From a checkpoint of a small transformer trained on Wikipedia.
Size: 15 layers, width 64, 1 head of 32, MLP 256 squared ReLU, vocabulary 2048, 0.879M parameters.
Architecture: rotary positions, no biases in attention or MLP, untied embeddings.
Training: 88M tokens, 6041 steps.
Each number is 128 + 32 x the weight over its row's rms, rounded and kept within 0 to 255. Layers, rows and columns count from 0. Numbers have three digits each. The size before them is the row's rms in percent of the matrix's.

# layer 4 MLP up, 256x64, rms 0.0933, rows 178-255, columns 0-31
104:116182168123151107180144114114134112180157140128135131227091170128126126079136072106063123152123
085:108124114105123126109160135206150107088138128150200135151099135073116101147159124104116135154048
104:171121171129093104056098107089119174099162105152143112136139112142067122128115116154123059156150
095:104127128175085137171123166117078168149090111170105119143161160105192169105109153138106188097087
065:171093157070107119168165143108142169089168083097155098186091119130118117110150091164187162191113
098:089167120172127142116219113133112086109145187148079150093124130069073135096124165221118125126132
101:152075093145159156102130167122049156160170132138079123092136168144177181056119147125125148173067
103:138130098173087129095090097171125205158113137101120159176128139107159107122161120123127147141130
067:090075089102120174121135085128171139070129094126126126085117153142136103123159129141122158160141
087:126195136158116152168100150133106085167122100158178154123129182114117069149152122109189126153115
104:111135157128139109068187119161144175066175085094114090150128130103118160187121098166115139066161
082:161119114041086138096128131086143126063153113183178085102099147123162093119121172176122136148093
093:139197133146120061069092111164175127072164140095128106145148134171079143123062147095107132122112
118:149043166125142185124166136140103091087126142084077160134086122115178111134130132124186152088158
089:142145163118175198092099101137145080200095127132159067062145216122149143119116127077155124157141
109:138052167094155201147190102187107121103129107112116101155151178154138092123083129163106072093093
091:118099120120129106109166091154107166132154145123118088169116078119074141087159110102171188155164
110:068164149095161120120127136137126119117138172151098093146074099160146118094161169074149186094075
078:070104152066095200151118150144163155098081105144086095115147149106153140131130190157125122124132
071:080122175148132195069142131140098145084077087077102103111126128139176086178122123137186095135151
074:114140111161151136128211211107121173097136144117158150110119130134171137109106065149094112143171
090:141129105090108154081176182094167097102117085165156135089069160182165113149123189031134099141120
073:150082134104175125108062118149160179147145191117137098134137098100082144168101124071134195115144
112:112077128151128154129159099136090107122116172118131071098097114126127121205118186153152085088121
062:078141114105162097106118155063134128138119115177120109116124082098156144107110101172170188062107
085:150155123126191083204128146108102178093106151209093154134168113140139131133115137132113181109070
111:177150104153094118129156086141129177134110110081094096131062133160091111058142121132156092175123
100:123126199098129113194135065104091153172090133151063119135125115184150150148094083051133073138138
125:080086109152115132125153171094140161096159148124131038127176133120150075130081118127155181094134
124:136118101186175104129121117175111169089104139077129090122142145129119154162208143119104168105108
124:157112129146159100123079168115166150127160128119095162140100140083121170135139149129152074089052
088:135201086167152127112132125153157158153203140133135151162110148112072178156129104099119104153147
112:156132089157103072149091174100103187166097161151102160149165114179179107061090158130093141185142
141:095115194187151137128127097150147140148108053092050124146168097088117130130141104122164118124191
080:142126112142114135131118095092135156176115078134169060108153161156157055194105123139101097125126
080:099158165081125153096161154116100172129126179168105089139127096141115147124152143180115197182186
092:137169165133123129184168145157118157099145142110117134178108059096123116134124126105074161095132
112:178113070148103119139106185197048133119148155059124109122150092148104119103130151100110077156155
112:156179149109091062123144116099067157146110145109139169158161097139198126143068173140094126184118
097:159094144124095111114187170131066102129130128124091121132145149172168140158074128129072208153121
130:200126165108130100106145065134105120137114119110136175121143154141146113101103135080087158142132
110:161142086123046159140172164149112167101157168171121160161192165122089098146134187146110107106142
115:092136178096119143106115118104111123068068112155102181119156087148101101127137135155100142112074
072:099101100136114096157143176138136181157145144139117103191157111108094116131159121158176113105067
122:113167130102120097147168141086114063175133155100109143144144143137106074169135196144153108125103
072:151098149088107151107179148077132158104180151163148115154135163131129110140136085213144129091162
108:095077107137118101152108124098155070144181058113138102086158110080109140138135118145133127094131
078:146152129130116117114089083106148203081170130141141127142112127078123135166075118082131138116118
087:158137151170111160130126122095113131037176109149123144094083178090213150080104111126155113136117
081:138119095105119070079108097159171143105116129143143083151134084066102102142158155148111122174176
102:118102086106126157124181161067117112124062118160098194095148168113123073055127127176119102122078
112:158084142157114112116153141121106136105157089122199126147150171195108116153136144151080141127143
106:198077135107134089149137142173114076125149088178095098134125153125142173127181093116201120098069
088:184099162214125126124167131101169115102115123113132108090104149151176130108120088193133131097132
078:138103137140170070202079127138164108087127101164136180135138121108138092143167072140122069131134
127:164113139169190171194108112135135132077145147145098119171126097166159125150116095102090128173137
100:181131083141151065148063094135131120106126067188137133037116102162107094125123141097174107133125
103:141091171169150130142111115161167115130117057139189166097110172128107131082079158100128152082170
094:092154116176096118126141137107154162139178107092128158128113107127080055120142141130147191174136
094:144110126078083125116165154128128121084110142144054146115148070054135194107109120154172118055118
112:096166129140185116137087124087133127116078161158120181160140198086123100105085114130091139163112
101:084162155116110172115083096120153126102162134096134139085132182142128096115098129091151126143133
106:130141179133140082143138084118166154128110133172114084118135155138126145090109178113112173194145
099:170093129180130120119105115188099081103086164157131109091129146201089161160102078128139151130118
113:133128151141134064148113140119099158170160111185102137098119114145109088142131106096105121140097
077:165118119122161176106165115127168072110139052129090163110136160129103118089103132112104173196148
096:183121131090110138124173148101139121066082146125144126095159161114116103129068103124095108183128
098:132157103196111131156071173121105144119156103100110075164133107153133104120128126151096149117159
105:166125108139176105119119107187160120104186147168086088062076128175220103134069094153167109085158
085:164128120162160090115178133145087094084089131139194155085088109168074143103094090157137083133109
086:158103031148100172117179153138122126104134093164111079198083088143177135124138082158116133084131
086:129142158145150106148152200063112138123148085107098144099160129185230155088110149116118179151083
092:170111126157114201151086093066152114151118078152171080063109147139122151148125104143096124117122
084:045108085115113146128171136149135130076174092080102140101103121112140105165113098180147073121102
108:084153131155158075092110091113149176132147141169087098131105119130152165112187175082131144114080
079:165138115184133169067156142106157111169121098121087140069160075140124118144079121105141195141156
072:098158116105160116210097098099105192114094071113145124100056134128156128133141181131168093151072
109:148137094167178132129132103131074115137076129123111100081144128130191156128125129049121096209086
# layer 4 MLP down (transposed), 256x64, rms 0.0923, rows 178-255, columns 0-31
113:131116099138119136071094151139123139101108129146111133078186106113124106195127194112177154100111
091:186142143123125129148094137057115141169125154143085129139162153208136140110091116144161113099168
114:129158105111153127217137137138114103136138166075105144089128122109188139146146184073151184097107
085:130162144091167123089126055149166115122201163120130148123102070137071099137153116122148087149141
048:113180093148148108094121090145102066184127151130102158111179111160142128129125157116077103116138
099:167101140079127127149044155107133180159102103105190144136114108205176110115105064072121142143114
094:112196138110107109117109079113159072081084164135154145159136086100102079145104114117120144083185
097:139110109096159151143165167089119028118127141138152107099129135143077181108116120103108159100143
061:120094163089071098110136122083115098193175107135153106177162127112117170147104167116140108090084
083:116072130104169082104131103081166137093152146085091132090148080118105198070093131114087136095144
112:126139119132133154132095148117105135176044191129162150103121123142143126135121138124165136145123
096:122142136222159122145126107178155119191106135094086165171139140160105153136141075078144123108151
098:113049125107132168185146160088112115199123112181122122142093120090175107124203104162142125141141
117:129201107131156113149094151081084145154147144126177049104117094127152113161103126090088155179113
087:121121121131097081199133173124131171076173133160081197167123064168090097124132107137104126132075
106:153158132121098083098092127064108157150126194134109190098106074154087144110142146122169139134172
089:142170147120108161108099174132131089085117143169143188082183157101183102181066125127106107116100
104:170100133144135096141136112117141148200080114119153166086182171091129127167090130190111070157164
075:158154131163123098129175121122098080132170134136163157104058120142083126133152112106148097111146
050:121180090118149134165128096106097102129062098127183113110139122099127160096105138115124090088146
068:116116085126097124097048064138110117142118144124158141174132113089101110146136162114136113122145
098:108151189157133091179065076180095141125146210075082130132123121101092131101136091202139137118098
066:155154130140059159121185128095087082134094056137132140168106138145168146086166153157104085134131
112:157169140093076100131135128136137158114164113106117187145174148121156152074132097107114168174146
053:091146132139078153140135122140116081107142137105193158128083179124130066108151128051134073192096
083:134147118097078158042162111172138092156190118073173124110094162144115129101101118135109109146118
112:090112162095135130150060165126128060108144160175150169113169114090176125193097161144117155093183
100:163184050133109174112119191147171124102152133125168107139128113086108117135135181210117194107142
120:176159124110130109131101093168143111138094101106124222147081096130079161120150150154105087160125
132:154126150081099141099162114094098095123174156184103164126110110136113121097050108126145124140189
116:124134112120099130146184099136102090157073119109182106141124093152132091108143113107141158185152
082:154079178143120129120149149082113112126082127155120128100179106159181085094141180140119188045124
111:104121205132130161106171060158124090105197135111151052118130121055110132179122114118144137093110
153:182110059086133116147117154090084107118151183161205132126103147151167138128113110117119141148056
079:124119107129158146126126136132098067072156177082094191149147116112101182060115159119156145123134
065:173105074130145120130111126160138047108131111117164211114127171108160110143101078082118105068086
094:138107087148090089055106117111137103128113100162128135126116194184145122159169124132137137123112
124:085143174114131138116141066071179150133110082187132146167124167090166135149137119140136171141085
112:093080121174144181097070138153182119167141166116121093121097158088054114092168108077156146096134
097:116184098123173127103098102125167122112113112149180140112123065103124136118196110109130079104136
119:061127108151098157140082150129149169117152184120130071103149082140113138145131117152173074135156
111:110111164157205112111098101124121129140083086106131096100082082114174169093152087116160155166131
119:161100108172138112106146118116148120183155174106203058105151180123146114114095133084108074127169
069:128139097092152121156158190092093038112106079117176172120096166128160162130090124068099154122114
121:142099126143130168099108138137155189084145131181162109119116122110131186079102052145091142132145
061:078142084137139095154089138174183167139076113123130131126118134103122105137150153076125099172087
121:150157145145154130122118095101117157100084176146127183177107128147138084111136123164122138170122
065:125109106120163107101133156158104079162112143111144140089170111185184189102144158135110106106105
091:082124132114155122120176090148152078175097166142141131110177106198051119172142148105132174136147
073:122166164161142167191141146072089107149146125106145165105145154209155146133084076122119148097111
097:138140153135139097106039108145102143131164149113196077173115094163193181152117073070100125150121
110:127131098122125143121122127167144158183094120166073150122067093064138104104104133103148113134141
109:105183094125135162140091124105185200151128137088177134146147092109095038116080164117051126199165
082:056169118044140160161112104168101115118102158140156139149161084132101115139092134107133140154129
085:122177093137091172071203097113113157125141168071098142084099179107124141113074140131161185161140
128:074165103072060128089141133132145144181109108100156115083137196119101094086117144138173117114147
109:115142159129099166120166125140120140139143172066128119166124201093107162106118168141072166140131
125:072146104108112145133123135096116152116127184158061077170209089139131132165212113105144126167087
097:206146154120140108155138098113096076152141140103134163072150123121122163050095084092128064098173
088:072133129143176129168121115104125102149142163135179125122094169179104046135095146096057142202145
114:148100141112112151148165140109127111137180080100148101116086057151129113164146124111123138078122
103:156101113160166072177152125110114130124123125174143091157111060134106110162133158128111103123110
109:122133152107101172058161145116135155124187116078158165121166094126142121203101132087108068111124
098:109147128093125114135164119087129174161149100111104097181119146052180104098149165109145091146154
114:156157105094146168169168119159209116155083131075180139170115130107118148132089184153089140148156
070:099128121071068111140047124123102136147116176207213069126091125126149154148140114129131090095101
106:090151118159123133134094130160122118161154154123094126155082096174168142133161190132157148071156
103:128138166101152132133164076161147112163129158146152149084182133089097154097095124158144102144085
102:096115150102071123114098148080073171113107141119183193150161170093052134113190207104103142127133
079:098101093079079142152095166122185136167119128105053115144132155094167136133138153123142174142151
087:117140167111145083120100126141154115147156152088178154103161170103111115133088214090094110171138
090:108138081125106183084141083190165078115098220138216142160129134088055148124081110126140082105169
093:077121142103131033096158129203134099121146174128135230195107118112119109112126121096158146123129
097:122126117155100163164094087129173145123142150178190156181171155161112136088104133065143166146110
111:146085100088121160159141140125135061144100141083151154149155130135108092122035120145093136134143
084:124153130039134099179124098132093114129121123106125174197141146094119168094165117157116070137081
069:158122143146109131081193147147157060134160147126140089116167130129116143096081114087123171133184
113:167142118131160081151119127150153111157098206161060142131179069112097124108090128138139112083150